Weights of a small transformer language model: 8 heads of 64 (1 for keys and values), LayerNorm before each block.
Each number is 128 + 24 x the weight over its row's rms, rounded and kept within 0 to 255. Layers, rows and columns count from 0. Numbers have three digits each. The size before them is the row's rms in percent of the matrix's.

# q: layer 18 attention query, 512x256, rms 0.0745, rows 61-63,125-127,189-191,253-255,316-319,380-383,444-447,508-511, columns 0-31
# k: layer 18 attention key, 64x256, rms 0.0645, rows 60-63, columns 0-31
# v: layer 18 attention value, 64x256, rms 0.0537, rows 0-36, columns 0-31
# o: layer 18 attention output (transposed), 512x256, rms 0.0564, rows 0-36,64-100,128-164,192-227,256-291,320-355,384-419,448-483, columns 0-31
q316 089:126154148110124111134090178178105127113113125128134144125136116173093142092158091136159176172144
q380 091:081165144132111124165148107094131127154112129147092147085150136123138090162139141151116110158161
q444 098:115093107115137132099141104086075128141146153166098104151096141162072150117119131157123149119135
q508 095:074159117118115115091143134114108146127163129144127129071141114081096129152123116126142113157127
k60 092:131126125111070090133118158134143112117132186113160110124107128146132114140166163085143173152132
q61 081:137121122121086106133132091165170082134111118138141132108157134102140127111136156164131096122151
q125 100:114120096127176135130124169130157125150119138160152138120115125120131148164133085169165150153129
q189 088:137127116124119152151153162102095107144115134147172120153105181164094099129176080109132168147131
q253 092:136153088092133030116149151163133102129101138119110115098099163137097109182132093130135133133144
q317 094:120094100117117143135138161160120131088141057146129114135128129123120173128080107118152118110134
q381 105:140086128133124130149133073097108110146113160158088099188153122139195141112125074138141129149178
q445 093:135158103137138107101078166140128102128111109143142129141146130115088112097140131123110106129110
q509 096:134149147105097152146078121114104125149111139095108090122101156120109135100098167168102142132101
k61 091:131138153135095134134128144144104119112112127123090145116110098113124150150131152144144163128140
q62 093:099141163110164100123151146138131199118127110107141104165161120153113162131143100098142126173146
q126 099:133145105131131115124127104128131133113126141126166132150138147153147129117144126121093119122148
q190 092:156108101112132140098144139089167131094128111141094145127162134100146118158121129138121133121129
q254 092:160078141088120181125098108118102152141155125151131122136122113181111134110122115134106218105151
q318 102:136112121151118131090135153128127180148131122133134166142166127142170178084109151145139156135132
q382 098:132142108101127159121126119127138083171156090125141158174100175150108172142160106121118089135141
q446 095:146103115107105126151174140162108137140124134112159107099169111157093154138126105145148112137166
q510 084:137121116132121113141127167168137139146155119137114166109145101076129144134105155182132108128146
k62 097:115137151115146163141124150147128132160167166132101125152059114129157111120118138108124105133086
q63 148:092145156120104136150106129150159111132160162101175126124136129120141115133128181104079138083100
q127 212:107140161153131125164111175166154121098148124098157149107143112114132105111179134087106146111104
q191 160:130142157137191103156125158145141135121128153107166140095135106108105101138148101112081171119112
q255 270:093130172165105179127124143117130130149115167106139156102181129141145133115142133099091158149135
q319 170:069136162155071167140122167110121132132126155123123142102171148137157119124171119115101147129130
q383 176:126135111124118104137139082116082104145113077191129149155115149126141123129106118156141110158143
q447 241:174096121093120134105153150118134124090113106162099109159110148133089152138137108151161151098093
q511 158:119153146141159120128147179111094163107141140107141163110136106125142087148166162052097139112152
k63 079:138158136114115116166120111121154136132120127138107086093107151119186140141126115136160114176127
v0 100:135170143127144147132158093159204119134158088130165148120126130132137119084176139143132078097120
o0 091:172104139129136177089107115117118145124148114113077142092093150144141140129101114099149129176104
o64 093:143146162122122136134125114155137151120155140070122122122107174117122144170073119120114095160122
o128 108:177137148118102159104095084136107074107161144126129112134115145130138126129118129131107123132123
o192 089:101124141135163141111138186116088111149140131131121147117130150127149125096157087153117122093116
o256 100:116113144132141139118124150111124143139197105088128168138130162149114123095100138130143141120072
o320 093:144139154152141162125134076141096164153110118165106137124106146089124098163108104087132145145069
o384 084:138090114145160083103129154141127101151171124096116110118125151152120209152151132187102126165120
o448 093:158162147102121183096099069113097114143145145130133137126108119112152148149132072156120127112147
v1 096:135161114153097160141122135169134108139099136139144161126107126124134147135112093132154135109115
o1 086:114109102093139131149158188090152082130159128147079097136151119160117143133077149137083175116106
o65 098:144121127133135114131101130117117168116164057125116116108132108108108103172149118105159163120179
o129 103:081123165128179128116138132161110145097117149124121117151105171131123133095115130101123134122118
o193 104:131140109122121143120128153110154128121154137150105142111086121064123133147161119112132133136143
o257 108:128107138119125138104107147126176133151154109142113113107137133145117129124098167162113126178156
o321 093:160112110147143141120120150129139164145106106104150113136144120134135145147114167128101133132142
o385 091:172173171148135075137172130157121161136148121140112140138096134115099120139154091163151069136146
o449 095:108089149112166164103139152125155110097100096078125104133136132151127125117088148111134147131105
v2 097:138082169154139104152153125111106152082108162132097091130128114151100108169125122172116149213123
o2 085:128165153095133151125112138129105138155122143126148153135119147125089115133130101098112124117129
o66 091:100170152111137109149094116135094136165118123136193106143109153115108109150117086110119113137120
o130 109:146136145127132133078107115132122123104117156144119100137163121086069097146158131146117115135092
o194 083:127154141097098143106135135139140139156128111152149139129113161173198128104150122095160127114106
o258 106:114122121159113155176109125169181126133174100140126160143102094140099077092078161083165106178145
o322 096:115121131146139101140098150113139135135136126126167117129119108143109132126151096127142096140091
o386 102:146123123131130138096076116125146127135174108134099152093079117075154151083120158080123098105127
o450 091:159104147129103138055105116131136087097123109111129115121124118080086100140161133107101106178097
v3 098:111149149100075148148167120193110118122073123140109181104112120115116130091144111132107147146116
o3 100:165151104161166121079152108132161165118157133133133136108152103107128120161129117100138188121140
o67 096:140146106134115146132098118102137147133151116134084121141088112138104095173162134147142120141143
o131 094:139195115162166147144128105118128136153144145156117102123122118156121115099115129107127099153084
o195 097:139132100125162132175139132144148127096102113154157097100122142111168120130086136117111127109135
o259 112:126127153139130137049101137128141129171136140166086086104096077129204172155116120085131124132126
o323 094:113172124173109115121089137168140123130123140121110113112105127112127162106133107098101114132105
o387 100:116116146128150101129070111092125117121180124122105147117138160099139167106121104143157122140173
o451 096:171177108170134124171109099137186105130096125111108104123094119141144112128095125088121120173117
v4 098:108111157127124093106101133125074145097120112122149122102134135139149171165183136184134124151139
o4 089:187073118126104111126146129125122180112163119143126135108165124118186119131078143127158124179149
o68 100:104123122140115111159173165142155158169125161135155130175084098077131092143102121109142103119179
o132 120:134111121114120099121099128130126103108124123100127081079174125113096140152125113130154125123138
o196 104:125140109185114156105154113133136106140097123154090121132125152169097120096116135122097124118108
o260 111:095109126140137161095165127150149127160155114117165119107101094129145167120139098120119117104108
o324 093:138103117164124112139092138140147136145151150107154100122116136117141121094095087102139080180134
o388 104:125102120158105120118173118162134106132151139120141164130107092169128104094109112166182131110126
o452 089:150149117103122110081139155140109110149118149065151106094158169134161193118092119152155115142131
v5 102:125096116128092146153091126130094133122132123139117149188163158099107140146106117121110096158139
o5 108:159120146127164137059120136121090134133146133093134141117137149133103072089143176173118132143153
o69 101:159157118125112096148127153113115146159139130148137126161125104133138124112166128130124099140106
o133 108:164189123130178167119104139116112140157141121166131122084104125103127111143087103115093130092175
o197 114:116149137143128095127134098125142110110118161108150168133150161133174124175127116091137170148145
o261 102:145141066194098120163126100123125127105118150115118159125126086133137119137159128132102151136090
o325 097:132152122116148174147127151141119118171104135118153117102121115134124120119109155106133172106135
o389 112:096138118124056130117120115143079125109120135147085130120145149094100123111185117144147132105100
o453 090:156153109144160176134106142130145120134139115148128144112104141134141093132099133110084166098143
v6 100:123139116154144120119121152173101098094130119077088128121112122106131137107145081112143157126042
o6 087:113128176138151092115130128102134106126152150107109162154122107082149178105119143094125115136126
o70 098:108158141142169127117177104106136093163150074136136100122100094128142145133116151131147126127125
o134 107:085121158139140137097117162118137107158150155136125120097117115117110144144143156160105093145063
o198 097:164119137118065085124137103138111164104127125167141110109158106120137104134097157157154149163135
o262 114:132085138146108119096154121109165129161149115140124102155092066120105112115113115114137152113128
o326 096:123135140122109130122095155114114143130134093126137140119118137134086169120098179089125112128120
o390 100:141152132123116097113155090114154182111112135164144152133111106098120071129118145125157106097191
o454 107:098121127117146109110137150122132141143158160131161156105106113108113151144107104121089137135125
v7 103:121121140116116129116109132128177115131152166152121129121151127156121141138158159134107160178106
o7 099:108157112118117124131169158152102117152146145117151142124126120128146163118120117139161109102089
o71 103:155159176076099140153129161115101135064116144148098118155116137148140131171105078104109101100116
o135 110:135149116137139138119127117189113126145104146151139131123132104132136115123094142130136158153104
o199 097:096124167118116149130187096085095179096132107133090124171121140125131115148123115130093155084145
o263 102:108120104140140103137119084105157143169134155082126128153132088115185121175108105143148122117134
o327 099:148141126115129127099115155116100109169103123136140140101110088157158120105116088162145104127133
o391 108:114129141147096111113124134085116127084093137138152153091122169101155060141120137123167096107137
o455 091:135150094103133130125100120157167110128104165111152125110117066165192121137122153136117147171128
v8 097:096142117124150150115128118145127137110108103160134150156129125154103101177111172154136088113113
o8 104:131159128121125100113120146079120104126163128128144140134149130153139160101100086064105179150085
o72 095:128081133116124076116128112128112143133141129116101116081138143121143130152104114140126144110123
o136 105:141154116116142124113124110187091151166129088144112141088139157131157113118142049136143163129113
o200 102:159099140157088110106123128116141141114108164102079136138097120130151142135158118072113145108144
o264 110:097094128108137146140097111110167110135120150131183138148137175135169149120111193095152119129123
o328 093:130111120120131116060120115115151088121110120158124121087109125139183155143092148115127171118158
o392 102:142135134103129164119089106082150132088121094148096115140141154142130182170129110084124169135142
o456 090:125093129143145112133124136150125130162131052145121128099143139110162083127096097121152158141134
v9 110:087158134124160107157128129131138065118096091130124122165151171065160132098192129115110136193124
o9 103:110132140126144159101176162140131115135160129150133111129121097124120132155086147088128161127161
o73 102:120133122145103085101116132118126128119168160159128145156132094167096161103150104112150126135153
o137 129:113134121146137139112142092184113147108144182122152117135152118089105130148090148093143086139139
o201 089:147116098156142137104125106142107192113124107138100135133092141131115115121107090202159088084123
o265 104:143130140131161123130114140102169155157143120168124118104139097168113127133083131133143089171155
o329 096:096127113092107111132104115137103154168102160112164137151160122134123165114076116122134100100119
o393 102:113131170128100071140149157127075143117170109155111101117132128083099110144134095121157124126113
o457 101:121100130118119146124131099176122138127142162132118115155163110117126153140086154106123122152109
v10 103:142135157128154095174091140135117191104097114093102140120117108142120129137096125100107100141081
o10 099:082121150122137118121124142135126145163125138145152149177124120125127152144152123151147119155152
o74 097:130141190123123136144106179124135101100118110105158126169140122093134138133137103129133158165135
o138 103:143138149158180095160153108110174126150139138120134125104116129112118166114147106137116143116128
o202 092:134140121119109155139102102088127108140134127120150134182128101135087130149156084111102129132147
o266 105:118134100073083123121120123123124126104119130110136135146181159130168112073104125127159134137138
o330 087:114106110108197103140137131164153103144126125119128134132118099110154115145152099164100175106103
o394 103:095113124154099156139098083170143125131144144142116087154106113111102106112127104105158175143167
o458 100:132141163123158113156154134089182109121147143100113149081142118127100145116098116164115119182131
v11 101:152164134145138139119127120155115107112152071143100167107132102099156099139110122161123154129155
o11 100:145143167142168109156128145127147109155109154079131119079135146128141112148097099101107063121091
o75 105:103082115103091119124154138135119081103124170119131125115171122110124124142131097149131085187075
o139 110:161103096137117173119109167178111102126128143134177147115123122125107143136145144139120125172124
o203 096:110109129137114136118132152109177118162149167099119093102096110090139134082151141093131099143101
o267 108:090117144114134053193130147135124155110113114121132144142106144088158121165146108120149089122136
o331 102:152153140157151080123124142140159126110133137133142159096136092099100090152152129094097132135084
o395 091:093166143138106154184148135117174132149132116147140109094100159161141158161177150122168148120140
o459 099:138156143107148119090117168142112093109125128153169129084119103094113125156131113143126125177130
v12 104:116175118120094124108145141185090151136136143081126112133142117114119117125167184121156126121145
o12 110:119156155138117124132121154129176122112117166132160147162147135123140131089119131109165079124100
o76 094:147119116100113141107141167141149113121087116114071130134104115163191131118138114121113128109137
o140 108:137072088112109123159116149198107124105104124098206151148120165100130108117114167131157081112120
o204 095:078084114174154068131127109124191168130154136154151159126120148122171136145109133097097121171093
o268 111:132155108102130159146117149113147133170121104164108102134105110125179151122146109094103115165089
o332 094:128137130129111127122104121148153119141122132135146151122136146083123066131100129151137121126128
o396 105:119104111156132131126092172101136113149151148148160151094187132150146121073135117117128108108139
o460 098:145112102116102103128115107193111110122080134163170155184143164129102111148100138085144107132104
v13 098:143149142123153069099152155128139136120183075143128133128127097130144092108124134148153149159131
o13 097:113141139145084146130150124134115123138124130164135115144124135166125156127174056122147132152152
o77 104:111097154142095138112147123143159121091130160146109124128181129107143134136118142105136138155101
o141 099:115123079156108068113130158073124142102120114152157095137153157097145176136155113126106143101120
o205 100:124125117134052157135090144137136091164086140114154161089104131115145189143127135092134121115076
o269 132:144113157092143116107127116122132095067112159186161107113170134118133110120144096125159148170130
o333 104:108145144161092119147081137084126146093144095147107103126137140114119112138154124101132147141119
o397 105:163125078122113129146116121143126133148099174113142128138112163109145097140087110112133125103067
o461 092:117154119158114134109132124115089129131124120175104087141095158117108140149169126139131150140154
v14 095:163163140133145133103181164116118117146128135122096138181132141169185094126128103140144115170139
o14 098:128098118099114094138118142146130123065154077110127118129139124131105131121166092139117097152127
o78 096:149109118141132149084144127101131103157134107122139125087088086097153148152134100118143147115091
o142 107:137100112118127160090165143134174150084098091110156124086135142123159127123142116122134217137126
o206 124:073108120119115102157111159135119164141124132114133161149149091132147130101102114130129113110144
o270 110:153132121136079160120154112142087108153128135127097150093053141146128146135179105106097107093132
o334 099:146085116147172179080158121097146080135117121117139126109125120127143120139146148127133160130112
o398 110:103135139124103094124092122102093155133145125135117132118166105147130147100137129142126114133121
o462 088:129068111119172140091153156145158118083131103121143099114192154130132106144130154130098193130122
v15 098:105151133145123104120136111165098127116143150114185163165090148173118107157138107141146136119154
o15 089:147126162116142104150136114099084113107147115128108148092114195148117146161151118093120133134125
o79 090:081142180124145112164111119111075078125138101145151120127107129116102134119105112145100129142112
o143 114:147168157129106177153099113113112086157139104167120133122105151139159145127117149139109125132155
o207 100:142134122097125126131185114156118151158083094138137134125135139138139113081157141149167138130095
o271 095:131160168152137152108092146091132077145137148102095073137129092116127133185107140116142149124081
o335 104:133132127100150134130128131091128142085141091171110112121100137202147176136119128137113153132126
o399 092:113107106107144116137169164110173114164111155131113091145127141139120174091122145112143123124098
o463 096:124130152104138158128089152104104081115141102185142105113103131146132166169137133121092129136193
v16 100:137136117124134118163115104173106141170125092143154152136124065147120118124108095130133144146159
o16 087:161104151115156123130129141117188116111102112097118106161169154135132168129088130132130095140127
o80 103:127120100114105115110132101146123116117099096094133116116159144089156152110145059180131139131101
o144 103:168109151096130132110136109143097132132113098108133159099115143147112132170102087169166137112105
o208 098:085155146160128105167146111103149117115147143131074094145123162121138110123169149083096113172145
o272 110:156149131165139115176145107144131164125053114140146113101123090092142129129129126094132150117134
o336 089:167132098151133100119100123087104147104134115061163102147141139167129121154120124143097156139080
o400 107:124129139147126131104139180116150108125109124108136095099112128175164162122120159096116112074140
o464 096:157141156102134125105105121166115091114110108136126125143104121117122128149092127156148120119116
v17 094:127144083128127123105143130123110127137125150093090130119164125138159151119116118134131174146098
o17 096:162160128139151143160104110126144127133130126118124120107089069150186133124197128183126130092104
o81 097:106150144123160108158123141093109144133126141125173143112093130140149090123115156109057098102133
o145 120:112119107148131117101111155069151114106116145126105119113107115141132153122125121155084136131172
o209 100:143160152087127116117131117147088133106134095142135113148140135122124091140128135164095146090134
o273 106:164152099152136143079104147115093104127150116114100106170121110145144119119174097134133104105163
o337 101:140117116158128127108107122130125155133136122137101152122103141148116133131154130116106114116188
o401 102:104133163132126122155129158143125158125120115171174124151125150149125161152131136146114074147148
o465 098:122131100126132114119151172078136144141156136116163151156120096114173136129141142139064121131162
v18 100:157100120127206108078144123101142139136176107098159137083148131150140083101132107115136102081118
o18 090:089152134119104182156134133103109128141123137106120159139113115192132137151125105136126073146124
o82 086:124136137079122145170112137185149105087129130114118176156141144150142110138070165126116162189123
o146 091:128091097117143098145128113136138116068151139130175151105120104115140144191150109148088119132135
o210 091:102146143151082164125114149116103152199113105112101160100115112133140159083137147174146130140103
o274 097:140121126134133123131150137116093124093130127142127149159164168139128146130164142158126111185145
o338 082:137133108131170132131092099130132142101163114164118128131145152148173103184118154134127118160147
o402 078:144120108119150118156124154189151147147121141121116126144105116176114136143142125160108154170101
o466 101:096125133122134120086126129120101124128173137158149150103110079109121155164167094186119130102141
v19 104:131139124125138113158094160129124136144117130104134136113119129144139120155159111143127112130070
o19 083:077145149117135157166180134118136185084124118168116143147151138190123142144153102154144145172141
o83 093:132143137127144148102147142114177136148130101108124129199140122141106152108131138148154141148144
o147 107:127095085130129127139163110128126108116151134150156130150133116147165114095171155146135147110162
o211 095:104093178131076121129088090161159161139137110133144143151128125148140145103101116111159131123102
o275 093:117130131058096122145157129104113121151185117122125127151123148119150139133136081131145128128116
o339 101:119122103136166153127155089143160137128149105161121145140107134106157116163136142121102113080177
o403 095:120146127150140147125159125129116154089093100131145109093112151139154165107113122175108159130173
o467 099:091123108144093124138159096105121149114147174158145162141138109129127153139175130173156141121148
v20 094:160155108125158162130175118124178111102133087124125103175143090110074104105071156124099098131119
o20 108:120136152134092148156113143135134110113126114135135143168159124129153091106106153077141109143108
o84 094:181121121136123123119081113103144179125170111112104130107098145164144096137134154120135141097119
o148 098:113148117120165098095115110124106128093153093099134118116126133094165091108158116137136158104129
o212 093:116122182134107149113113132123114113118113132133134181039103141108142135148126136106086111127138
o276 103:141085137156153091140127116111114113121110121139149105140183140131105148109123150150140130179120
o340 095:168100154157136093135112077122105115113121125149164115099189146078160044102147132091165160136146
o404 103:149138113152151147134100141135111122131120154131096127117114143185126137114179157127140103140102
o468 092:129159167095177141080121145128096133134133161094100095139142119090137132103161109132138147084124
v21 095:098147098089071130099154136131140114091125136110108144098137125139148133136175087127112096130148
o21 093:113158145142135092156145132114114169138167149102122132132133133102109130075105091156107151173100
o85 094:148144122160153121152149123135115169177141148145106134129134100101131172084105125134144139155123
o149 107:121121145127137149148124077119130163186138112135121141098089116082139081089075158118133113126177
o213 088:175143118154152082154091118159108151120168097139133132139146101111153134120150081131142118087152
o277 100:144134116154133102138149132102173113126104121138121129120151122124161153144127114137170128119116
o341 093:145136113151121120146154160106115163143096126146150158105108145091116136077141120124137147157138
o405 097:149141159116122117135109135140110108119158091164113147156140125138162143136140128122148108131086
o469 089:088090152148149100175146101079103199126186115177131176097143131084154102114119134127174141113146
v22 106:104127106127143130124152117171114105128149139118094141120097119113158166134185102129135111149103
o22 098:104120149133131106105156110087103119121108175081163122112133140100120145126096149122097149102133
o86 102:097109147153120144194147138148087103154102158112135115144102116123144127132105124149121099118099
o150 107:115130143114119149152120112134087113150142121142105115107133126106107159155102123098101042117108
o214 115:168099130100163070112134121116141121078109129159096115141136137125128096160068095125172120118199
o278 124:145102138136077165084152136133135112152162140151128112118079081154155122161128139094133126115104
o342 104:119147130146091140132134183145139119144089132067088099100124098146110149113079099086123106112125
o406 116:109140165111129131134104126119135132093137121111174132114122131139117105100103136136128137140152
o470 092:110149138148132111148145117143107115154149125113125121104105135107103152112089136101126103141151
v23 103:157175117140144120082137125163147096090129157094091119124127127105134110107139142141127150141167
o23 091:080136160152101153122082127080141103184113138110124159128189144123161129129100152141153071153113
o87 089:126167154137143148135111151132090147160128161103102136111104093114160180142116098104134125106137
o151 113:147110141152155147127112122104105129140117111135154164142098100070138152125158132112111089109102
o215 109:109109121109160113134135135139099109107078140131147129200134142125115114128128123174139149087152
o279 109:119123093109113148122155170127130102189127101099119137147086102129109166137144131121132129082119
o343 101:162140126147149129121112152107113123142090100112115160109127145130131089146104143122135109144136
o407 102:102096145116172118166089146156151116158136151145136099148183111151138165153105080118136117128113
o471 102:121142165129153100131081116106084136144136109155108132118143141086122135145137146149150075108122
v24 104:129113161155131171146137108080132119089142102123082133181120105119142155121120147118125158102139
o24 093:137132133162137107133135107086087129122170162144105110090142120134142118151108108092107164146137
o88 101:115103107133111113140151135091086153139103135130136130120123164099118059141163173046145085111133
o152 119:152152121128104110156075169091108110117149151133125101152148128124111103112139148126136112163152
o216 100:136139111117121118099154132165113135161132066125172133092130167168137120139142098178142143107076
o280 111:134146111111136112130138122156116116143120140108112143131112140085114092175125132097132179137142
o344 095:118144142187111090131083109149114157156130138157158138110130118093138110135127164130138111188145
o408 103:146139161130068135133113133200105114156123095107171148159112136143138173102156111124169108129149
o472 098:128118129134096121118098129051156116138140146139142149150136103105146099134120167126126109153152
v25 103:145091116109107119147126158106095123130128145121105137126110081150115126124147127124113092155104
o25 095:117107108158111136159127137121119135132121118122110133116160144177114192092089121115169074107147
o89 101:119107098119116151127121127129118116117113094102129143133130149194147158121145171125090161139115
o153 107:170155105110100154142089150179124126139142137119112105114149108156128126175145136145068090096122
o217 109:124178174072169112148119080129141127127172132127137138128117156126122110141121094085154149148128
o281 111:158113114136130121142129128129097133126164102075091177166108129116141153144122138154102115117135
o345 095:151143116186180121121084139141115162121100129117142095093112130118153130150176129143092107112151
o409 105:154109131157119140142103108163156159111065146179100117144125155146116099125128159136140152125204
o473 090:110137126117110138105116128164089164103144096102082119135136096137166148135128130174108112117139
v26 099:166128179130162136159109151141103107145086136111140170110163137075121132147173114084115174136144
o26 090:132095123151168112108125142129145176155142112136081147116129157129139099129125157122156102121161
o90 105:091151161143096119157147154105083148113129112173162129181129142098111091106154204143111166156112
o154 109:135167163138104129182107108142117111142140160144115147192143109177088121137143141132129102176131
o218 100:124161134127149161154105122122143090134100140133088053153118101117120120165102093147093156161101
o282 102:094129175118128121123115094124151146122112136110096135161158156150180082178091124130149154146129
o346 101:093138153147149119150112122163157128153174154121129143154098097184159146122124122140086120193116
o410 084:104123115125089125097151103077160128161113161099144089170098100146110121144106089138096114144121
o474 095:141180164145152140187116145127161132132138141113122130159142099181162065126092152131106094145165
v27 102:133120117132153104142111088148133141128124069104141104131138131143109173094115158172112156111088
o27 092:136099135117141094135135154144143122120112180100154099169096099114119137121157121098097078124155
o91 098:114130156140060159186165150143166135107140145154110133137124111132161137098128113113158118099141
o155 109:137137109128137114122095153139124105118164129136126159187150105145122158156110117121097106117112
o219 105:106134134145116155129097073117152151075120171130112121097172119100125091131118109138104117118108
o283 111:132123094124171128159118155150127136109111156128167120104137107109164138138132081066105110113100
o347 092:120130088151126097143134129118129125120153119146100143145115087146110136141117095120101166107118
o411 111:093136160151109151113129125095115135137076152105167135129131118105129073149122102124167164096153
o475 096:116137117149151114131108175120134135099141153111114092177152115109144122119120115119127125085131
v28 101:117102123134139137134157109137104170145129159093126147147120120132097124124156071112141174176085
o28 097:096157169091146153123104135144112105122108115076111109095144098119127120121112109089124094121161
o92 103:090141147084120121164119143126129094130117151092142130107121135164146152121102106122130130136081
o156 116:125131111132075142110088127148116158118091138079111115117162120133152137206111155138122143125135
o220 096:127139143141142085098114134105124156139137114123120114146134123156141138122143119158121091120114
o284 109:147132148134146157150132137137126110161158105125091099098091110113124139086103116077088163157126
o348 101:143111098105129140118089075145123139116100158122102117131142131154123112172155157155150124126147
o412 104:102143125137119128142129099099134103137104148118126105101105096059148104144108163084126080107126
o476 092:146113143148115150120114162181096137132066145125110137144144088149145128192149152094106127147126
v29 100:125144114152134076169067112148147134128136140146122133124146163126142135137146137130136106127147
o29 098:117106146149095100134153107134124113134123159148122132129135138089111157106150097135191150136150
o93 098:120112154132151110106135143102062093070101156164135113119116130108145138106149129138134154088127
o157 116:125123138117126139141133103178121128141134158122094115152128137169109134133131158138118115120124
o221 096:138127125139140139122105178105118088120133144155112125146123121077134126144164095150088118115128
o285 119:128127140117108093137132113129120131133143104140157112108157147111112104150165127156175163101155
o349 095:096165141111152136137145145130122120128124113127116172123142161113120104105163146186130152119159
o413 108:122112161134111093131166115129141101128141135129109094140115092130140146133159102072091112106136
o477 099:129141118143084163176132125094138120108130145112107157123122163157153119096124126128152057145149
v30 094:132076141125177115136150130147126144103131087130090096085174115151160141099087142156146140109125
o30 094:132117168083104121144153143097158084134162128098147109146134123097130114113112133092123131160141
o94 095:152102148143140125116122153116139115166124110109146114112142104125121115056097137151138194152153
o158 102:091091162115143070111097173124148094129134093115116144146124119136121156116162133142099183138134
o222 084:132187112151082132151141123109139104094125167159110143099113112115094097122108110153107192118112
o286 100:139139106097138144161155142127098088083120112128137133137125138119132107132099120127137101122109
o350 088:109122151146165100095164095141152101135139113112127147132134198110127139121138126114138145109134
o414 097:131127126121130157130156115148126175107098168117118156135148127114128117136096127166116134150125
o478 087:120130159150148093077155145100155095114132113105130147134145130133130145098154078153134176097107
v31 101:150075127126092136131148147167105060099137106102132118135117093112127103144151171137121149118108
o31 087:157138147146126135139122132093185113113121158111143145123135159146108135132093120108137127144097
o95 091:143162137147086180101129114127137125153124154089112127139142174119144151146092118115138127104104
o159 091:141132082121152101072106154118121100136197100148148130084116151085149139097108154106105092105149
o223 094:091107121118112138125134116139148171134100120177193166090125144135150161107127169128158098135119
o287 109:157160137135123153160146143153129127113091099175137126119074107090124122169161120121082123125127
o351 090:113201183157105128111133136123114085114145060122134131122129159119096125101144138103154122096106
o415 077:108178109134118094110124113182126165137110128130144139154143177141128122154106112134152131145162
o479 101:112131117124139119089118153076135105139159100138114144092113140060113127114147117112110134107132
v32 101:080119074145119123112120117153100083124129114103131096088161092137108129112096123124156115130143
o32 094:132114106134129148161091157109141080096128154133129131094130124132139138093141107149146153103141
o96 108:127096123159119123164148124133117139115139122094071110155086130148158161087121104144162121098094
o160 106:127167104141128129123093105139102115126127138134141099088129108103151124134092091094119177081191
o224 083:115091117127125171133124129138100148153155117175128132096132160130173121130176159130141066112111
o288 102:154130146109150150128103162131121125132129154163139092122124126113146096122113094148097132141113
o352 106:142138151172079143142111128105067115134152104139171109105123138095119121122141135112157140118153
o416 097:147142133108106132130150098150113115113131088136111138163140133126100035131131119147161140142127
o480 097:116103119142119167106095152150084134125141150130117127106099122136161100134104107117143148076148
v33 092:163119095143199139165136144145124124106132140167112150070126089108088081159123118109111127124139
o33 093:115138141158096132152116111121107127110138112121122119128147143170116096094090104092144111127096
o97 093:097136145111115135170112111150129169092118172073113119147126113155110153098097145131149136165124
o161 096:084119125128154137110138112087128139115140141118113131137115107125153114118135114096103147128151
o225 098:089123154112087154097136142129099117176162109092190147097125108122090142111133114162131118134088
o289 106:120114136118113118158092132122133108090141121150145141118176192123123123117108159114140129107150
o353 089:136129171174145134130167091101119149139142088182111132141142179088093085123143139075110153123162
o417 082:131104166127115159125130105147136084120150125104126080159176138160138167174157151088142120159130
o481 094:081136149160121140111136096092089153133161136168120153135117135125105126133159118115155116088147
v34 102:123092078128136125143136126145128119162118167140058085117104098143097134128155137169149168141082
o34 091:175112142153093124165122111114100111147116108127142100121086106114180143115121100116157162139125
o98 101:135127155116130150152115153110131152126094167084101125164135180131154150129120124102107121094109
o162 122:178128135103105104143134147093115123106139170079128093136094131134137116059146140138115165090162
o226 099:124074131139150135131133150158148112106108053148181131111140154131142161147091135103101133169121
o290 102:183134130096094127134120139159077099117143124103127169179134142109108154136133147095094130123083
o354 099:168178120126118106132117129091129171108119129120132139162092094102116154108132159068109166115149
o418 097:122124160122140113157107148163144138120149072116159133122144128157155174165116110126152090134143
o482 093:182104113139069094150127155087115172115160118109108129175092100115167133105158142132117149110136
v35 101:126178141159120126161148134117121116120082096159159129163142094136091139155085116120143092100098
o35 088:121143158159149164116111108137136170097128109154088140124136079171072118108158138149116181159174
o99 109:143115115102109163083100101141104125139150145157125109109140125126098108155119114147111113139121
o163 103:166154084144106149115142149110161136129134133147121144162104166164125109105092168114132124124116
o227 114:129130119122164107126125163157148155119151074125122125134131162074159119140120092084119109096141
o291 118:151133150090138174117120154176101118142131119092099079146114127117096149147126127145117148145132
o355 104:063165092116090144132116120132108118123138130148106128128103098161110149150145122150115143114125
o419 108:117159125086131129129096115091128119150104115135105126094121174113153152126120147147082183130155
o483 091:131129130151172154115090163108169114118138131127154170166173140147133106130088175098143149160116
v36 094:119067098110091167108118125110100114121150156121167109152098154124149119110118136167121109129132
o36 092:116121130131126113112155114130139089073114130152153142115130168111114137140123114104131163088137
o100 104:101153111165120171126128147100093132121101124117164140192128128146123112125131125163158144109154
o164 104:118149136159184151119149108119119088124156109135147147160133111119113117131080137105100140116135